config.toml
num_hidden_layers = 19
hidden_size = 64
num_attention_heads = 2
num_key_value_heads = 2
head_dim = 32
intermediate_size = 192
vocab_size = 2048
hidden_act = "swiglu"
norm = "layernorm"
norm_place = "pre"
norm_eps = 1e-05
positions = "rope"
rope_theta = 1020.0
rope_fraction = 0.5
qk_norm = true
attn_scale = 0.177
bias = "none"
tie_word_embeddings = false
parallel_block = false
extras = ["local attention windows", "value embeddings", "learned residual scales", "skips across layers"]
init = "normal"
init_std_qkv = 0.0625
init_std_o = 0.0
init_std_up = 0.0625
init_std_down = 0.0
optimizer = "adamw"
learning_rate = 0.00563
beta1 = 0.9
beta2 = 0.95
weight_decay = 0.037
lr_head = 0.00791
warmup_steps = 377
schedule = "wsd"
decay_fraction = 0.386
decay_shape = "cos"
final_lr_fraction = 0.0
batch_tokens = 16384
max_seq_len = 256
doc_mask = true
train_tokens = 83330000
max_steps = 5087
dataset = "wikipedia_en"
Each number is 50 + 12 x the weight over its row's rms, rounded and kept within 0 to 99. Layers, rows and columns count from 0. The size before them is the row's rms in percent of the matrix's.

# layer 7 MLP gate, 192x64, rms 0.302, rows 118-134, columns 0-63
093:48 45 48 69 48 55 64 46 47 61 61 61 55 56 57 45 64 33 48 42 61 55 39 70 61 36 29 59 52 32 43 50 59 31 62 26 56 55 33 51 67 47 62 60 33 39 34 63 72 43 60 44 47 45 60 61 64 35 30 44 24 42 64 45
110:65 51 60 61 55 29 57 61 60 56 57 41 85 39 37 61 31 62 43 45 43 47 51 66 55 47 60 43 63 75 63 60 28 39 39 46 45 37 50 37 52 44 56 52 48 29 36 48 30 64 33 51 36 52 47 44 49 70 22 45 50 51 47 50
095:60 41 41 53 52 57 52 54 50 52 56 41 56 43 28 66 67 54 46 39 60 50 40 40 45 61 41 57 28 50 57 40 29 35 51 42 28 39 58 55 68 46 30 72 29 31 53 57 40 66 64 64 56 48 63 70 52 57 31 66 62 58 60 29
097:50 49 54 55 41 35 54 60 64 72 15 51 16 48 54 51 56 50 65 57 36 40 48 39 46 44 59 52 54 53 49 45 55 66 51 57 38 34 70 62 16 37 31 51 45 59 40 68 44 42 55 37 53 55 60 48 36 47 47 48 57 48 66 70
095:69 32 50 88 46 47 54 44 53 48 60 71 43 48 58 43 59 43 45 53 55 47 54 32 55 79 42 58 39 33 54 50 35 57 44 59 68 43 39 39 26 30 43 47 51 49 56 41 50 43 52 32 40 40 67 63 55 59 48 40 39 71 57 68
100:56 43 28 73 69 60 66 79 53 64 58 39 38 49 50 48 66 72 45 51 25 57 50 47 49 70 53 44 60 46 55 67 46 47 45 34 52 37 51 40 45 53 29 45 52 53 28 30 61 58 35 38 51 41 57 43 52 48 58 26 52 66 51 45
114:45 33 54 67 77 64 57 48 55 61 41 39 22 54 59 47 58 59 71 44 60 52 62 59 58 55 27 45 60 47 69 65 66 40 44 50 51 47 42 34 35 55 18 33 47 35 45 42 53 53 31 48 61 45 70 42 51 57 39 38 60 47 57 56
102:31 39 55 47 56 57 58 46 57 59 62 44 35 51 56 52 71 45 52 74 46 56 68 43 52 47 72 47 48 31 51 41 63 52 22 61 53 24 50 37 54 59 46 43 39 20 39 56 25 45 43 68 56 44 66 48 67 68 49 45 58 55 39 57
102:39 40 53 54 25 33 61 48 42 49 56 65 53 50 46 67 65 67 62 52 44 44 37 26 54 55 48 32 49 59 46 43 60 56 61 28 50 58 72 51 54 69 46 48 26 26 49 56 44 49 36 54 53 71 58 31 56 44 55 72 68 61 49 33
095:64 46 52 67 46 54 55 49 52 54 36 37 31 42 42 47 47 49 45 51 56 59 73 66 70 72 40 48 33 50 63 52 60 42 25 52 39 52 61 55 35 42 44 39 43 42 39 64 63 72 50 45 27 50 68 49 57 35 20 52 42 62 69 61
102:50 45 65 59 40 69 80 63 55 50 53 40 45 49 46 60 64 51 58 26 56 49 45 62 49 67 49 29 47 53 45 41 45 44 44 35 54 55 29 44 66 41 34 60 23 33 36 61 55 59 44 56 64 73 38 51 60 53 38 40 47 74 53 32
103:78 46 44 44 53 56 52 43 56 52 61 46 53 62 30 54 76 45 61 47 55 44 30 71 59 39 48 52 61 61 46 45 71 57 34 59 67 42 50 49 48 56 39 24 36 56 42 57 46 40 33 60 31 43 54 52 28 49 66 39 65 49 65 24
106:26 46 54 41 49 53 57 58 50 54 59 56 46 39 47 60 58 44 77 47 38 46 75 57 63 55 29 43 57 59 34 24 75 39 55 64 54 73 46 43 37 33 36 43 28 44 27 53 59 45 35 50 60 49 59 54 59 68 47 51 41 63 48 39
091:44 34 37 61 34 49 35 60 41 51 28 39 61 46 72 41 54 57 54 66 66 40 51 51 69 50 65 57 40 47 63 60 89 56 31 51 60 45 35 71 46 37 51 55 37 39 43 67 50 55 48 50 43 48 62 38 44 71 35 50 50 62 40 46
097:67 42 48 45 58 49 56 52 57 43 48 43 40 54 65 44 66 61 64 38 66 39 49 26 69 52 46 67 64 39 40 69 41 43 53 16 76 42 35 47 41 56 49 57 59 45 58 49 38 60 41 46 49 37 74 68 57 39 44 27 52 39 39 51
104:59 36 37 63 54 58 53 62 57 53 33 45 55 45 58 43 60 68 65 40 56 36 52 50 38 40 50 34 61 18 48 63 73 58 57 35 57 54 43 29 44 56 32 22 44 50 45 46 43 60 43 54 74 52 72 44 52 56 50 27 41 60 38 39
103:41 34 38 48 55 63 66 50 57 68 40 49 43 42 51 69 40 50 29 51 58 39 34 49 46 69 26 71 41 28 49 73 48 59 51 50 51 50 49 40 31 62 57 27 43 39 55 64 82 51 48 40 52 70 48 50 52 63 51 39 67 36 50 46
# layer 7 MLP up, 192x64, rms 0.304, rows 118-134, columns 0-63
091:50 52 63 52 27 64 62 45 60 46 49 52 78 44 34 64 39 40 49 63 51 40 52 49 50 55 55 51 49 62 30 27 54 57 43 47 86 28 53 69 63 51 48 36 40 41 45 67 38 61 60 60 44 45 45 62 30 30 37 53 58 38 61 56
104:36 51 64 61 32 58 81 45 46 33 57 47 28 61 67 52 43 42 52 51 50 56 49 54 56 43 58 56 30 43 47 49 47 44 78 26 63 58 46 50 33 61 61 39 48 33 39 66 49 53 54 45 49 51 40 76 64 39 52 64 68 32 59 37
106:58 56 49 49 59 57 29 41 41 49 50 62 49 50 73 44 32 51 32 50 62 47 66 46 54 49 24 50 51 65 62 38 52 40 46 63 60 54 24 40 55 32 58 50 55 52 58 64 57 57 60 10 63 59 44 55 54 42 62 21 61 54 42 37
089:39 44 60 59 40 38 42 64 76 22 48 40 54 51 36 31 48 52 57 49 55 55 67 51 46 55 40 45 51 52 51 46 60 56 58 57 38 72 57 48 51 66 71 17 60 39 49 35 53 52 69 25 40 44 51 65 51 49 46 62 60 71 32 46
094:63 54 44 70 29 20 43 61 49 47 58 45 43 60 64 50 53 57 43 44 69 24 38 36 35 33 49 45 53 71 45 51 45 22 54 47 50 63 53 65 58 65 66 63 52 33 40 62 49 66 56 50 42 32 62 49 56 69 55 58 36 51 48 61
103:45 49 58 65 48 54 32 44 66 60 38 47 37 48 30 52 35 69 74 52 36 58 61 81 41 47 59 53 41 72 49 41 47 50 38 50 31 34 58 45 70 37 35 61 45 45 48 63 45 54 28 46 36 49 53 39 32 66 43 65 56 58 67 57
111:49 39 66 48 64 38 42 40 41 55 39 53 31 49 29 43 52 61 54 42 31 54 74 30 80 44 55 50 44 41 73 53 44 44 54 76 50 39 50 28 67 50 36 52 51 46 65 46 34 53 58 57 58 54 38 60 72 47 55 57 52 39 65 69
107:38 32 47 58 53 68 66 70 41 46 65 55 26 55 45 51 38 68 70 42 73 59 63 51 58 52 48 64 46 35 46 65 34 51 41 67 20 59 52 47 59 55 31 42 52 49 50 31 39 46 41 64 45 43 44 51 40 37 56 60 68 35 49 65
111:75 61 38 35 63 51 71 53 39 56 46 52 41 63 48 61 50 64 49 23 11 55 51 60 59 51 61 44 40 43 39 33 43 63 36 58 42 26 41 46 56 46 32 64 46 55 55 67 68 47 46 61 61 35 50 40 45 48 65 50 56 40 45 60
099:42 50 69 46 47 58 51 54 53 42 59 69 40 64 74 43 55 45 64 40 37 50 41 66 36 38 64 39 55 39 48 37 45 61 31 75 43 40 49 33 48 46 51 69 43 64 22 56 39 39 59 81 64 56 63 42 45 38 51 62 37 39 54 40
110:37 38 43 74 43 49 51 31 47 64 58 70 49 37 50 42 43 57 40 44 56 45 61 49 42 55 57 52 55 35 50 48 53 78 52 51 33 37 22 55 36 44 75 50 44 52 65 18 47 43 71 55 32 47 55 64 64 48 61 45 35 62 40 57
097:63 48 57 55 51 60 31 29 44 60 45 44 36 52 61 36 64 55 66 51 52 54 38 70 54 53 42 60 63 48 40 43 62 33 56 56 77 58 41 57 64 65 48 54 40 52 17 27 62 51 39 51 59 60 40 62 50 31 31 55 29 54 45 67
104:61 39 35 43 47 62 53 56 50 48 38 53 59 57 54 25 59 59 40 55 51 42 39 73 40 42 30 54 52 63 53 52 25 49 39 50 34 59 43 49 89 54 67 54 42 54 55 54 55 53 45 56 36 60 43 64 39 35 43 25 58 31 66 70
090:28 35 43 63 36 65 29 61 46 48 25 26 45 63 60 56 40 61 34 44 58 44 45 38 66 36 43 74 32 42 56 71 43 61 26 47 54 48 47 52 48 47 53 67 60 49 49 32 59 72 51 65 49 45 62 44 46 65 43 57 46 60 47 52
096:50 44 41 43 45 51 47 66 63 36 68 67 57 39 41 43 55 43 67 47 32 56 49 65 33 62 37 27 66 71 53 36 58 57 63 53 30 40 32 49 51 53 43 38 42 48 53 80 58 35 52 40 59 54 47 34 52 42 70 64 55 52 72 37
109:47 63 68 39 37 29 48 44 34 80 53 40 37 42 51 60 57 67 41 54 71 41 41 40 37 53 46 59 56 57 59 62 52 44 48 59 62 24 70 51 51 58 56 47 46 34 36 47 39 49 34 60 68 45 27 70 41 57 66 47 38 59 47 67
107:52 66 32 43 33 77 57 40 54 52 33 47 63 63 54 78 52 46 54 58 52 53 22 54 45 66 42 55 52 47 35 44 46 52 64 45 64 53 35 32 48 62 70 36 32 54 59 54 53 47 55 63 68 63 42 54 52 22 51 43 61 34 42 37
# layer 7 MLP down (transposed), 192x64, rms 0.295, rows 118-134, columns 0-63
089:60 57 43 57 44 35 47 51 37 48 49 76 46 61 51 50 32 62 56 45 38 48 47 66 64 36 32 49 23 46 41 40 48 54 39 70 65 55 54 39 46 63 55 47 66 47 71 34 42 71 38 38 45 42 67 43 59 50 39 64 63 76 58 28
102:42 53 28 32 36 57 33 50 42 40 43 48 36 34 55 41 48 34 64 51 57 55 83 49 63 65 52 55 42 58 58 35 50 55 57 43 58 53 58 47 41 55 57 49 49 23 40 60 59 43 57 37 71 62 57 37 56 48 48 71 53 35 36 83
103:66 55 52 62 36 47 42 35 72 36 37 55 46 48 46 72 47 52 39 48 57 47 44 40 57 54 51 34 67 35 51 53 44 53 40 37 62 47 54 47 56 32 81 59 65 61 78 64 66 42 61 33 47 24 56 34 43 59 57 46 34 46 34 56
089:56 68 54 34 69 62 59 67 44 63 68 52 36 54 65 57 33 66 25 53 33 51 45 52 51 41 17 57 58 44 46 57 45 50 40 53 50 49 38 53 76 51 48 43 49 36 57 28 68 64 45 55 54 50 55 57 51 27 31 32 56 48 47 65
098:57 53 67 14 65 50 57 36 48 68 51 37 36 62 48 34 66 50 51 42 56 48 41 56 48 46 59 37 64 65 40 23 47 51 47 51 47 37 48 42 48 68 67 56 51 35 54 56 41 60 43 41 30 68 40 43 52 63 61 75 30 38 60 54
105:57 42 65 34 39 40 53 64 36 52 63 57 71 66 31 35 57 59 53 14 64 51 47 46 45 60 44 43 42 38 56 50 63 59 54 45 48 36 65 55 38 75 45 43 57 42 43 69 36 68 53 57 53 33 40 68 61 43 43 47 53 50 24 44
107:39 57 60 42 43 47 65 64 50 40 46 59 64 46 49 39 32 28 52 37 55 47 35 54 74 20 65 61 42 59 57 59 50 63 56 67 41 45 47 52 54 43 51 45 72 65 50 33 55 71 63 30 40 50 44 58 27 35 37 30 51 44 60 40
110:52 64 71 67 42 57 71 43 44 59 38 46 48 57 47 29 53 74 61 38 62 34 47 48 47 58 33 59 52 60 30 58 36 44 56 77 32 36 51 32 33 58 57 51 43 67 40 44 53 41 37 53 53 56 66 69 45 51 62 33 53 66 38 43
112:44 31 52 66 59 47 64 25 48 52 60 59 49 60 28 69 66 53 41 42 62 43 78 33 40 40 58 37 54 57 42 36 44 40 54 45 39 68 57 57 58 40 45 48 49 59 37 70 49 49 40 46 62 69 58 55 44 65 47 38 44 68 36 21
103:35 66 33 54 47 54 54 63 64 60 42 60 43 26 51 31 60 78 57 44 43 67 57 54 46 34 59 44 55 54 50 46 58 38 18 36 58 42 58 53 44 41 43 35 54 41 29 42 61 68 61 38 44 44 56 48 65 57 53 55 42 58 67 78
116:54 68 44 41 58 38 46 56 39 51 64 51 48 56 43 58 38 68 49 63 47 35 78 49 59 41 44 48 21 36 57 34 29 64 79 41 34 60 75 57 50 59 60 34 38 50 68 62 46 28 58 51 57 46 41 53 55 43 52 34 53 43 45 47
104:43 53 61 52 25 44 62 43 46 48 41 40 39 40 69 34 64 51 38 34 50 48 48 50 43 58 68 56 52 35 53 52 26 45 45 35 39 48 50 54 37 41 54 43 53 66 73 43 60 64 33 58 48 37 83 46 60 66 39 73 54 69 67 50
102:30 27 40 50 59 52 67 58 36 51 33 60 76 48 53 64 36 62 50 51 59 68 50 48 36 48 58 38 57 52 42 63 66 60 58 47 47 58 52 48 40 54 51 50 61 44 51 45 80 37 32 48 47 24 77 33 42 69 56 51 52 49 36 36
088:19 44 48 55 37 57 41 53 50 29 52 38 51 74 32 50 47 50 73 53 55 46 45 51 53 43 44 69 33 54 59 67 36 51 28 52 58 66 39 49 53 68 50 68 51 53 52 55 34 72 41 67 51 38 37 72 33 49 53 58 36 57 55 36
096:47 47 49 58 61 39 63 74 43 29 40 35 52 38 45 48 55 38 73 32 37 62 50 34 51 56 60 32 48 60 58 44 63 47 63 30 82 68 51 57 44 55 44 46 60 44 40 47 69 58 35 62 33 40 68 59 61 52 44 47 64 43 33 43
106:44 43 53 43 57 58 45 47 55 54 33 57 61 54 66 31 53 36 19 33 26 57 40 40 67 48 53 38 57 57 24 58 55 48 38 80 71 50 66 63 51 49 58 36 60 38 59 48 64 46 50 40 32 50 59 51 59 47 48 31 55 72 56 47
110:56 67 35 71 43 46 49 64 60 44 60 60 52 63 42 48 47 63 61 53 26 60 39 34 54 26 48 46 60 48 38 41 49 44 72 53 69 39 35 46 30 66 46 45 60 32 42 41 41 63 74 48 62 42 35 56 60 37 29 63 55 46 61 37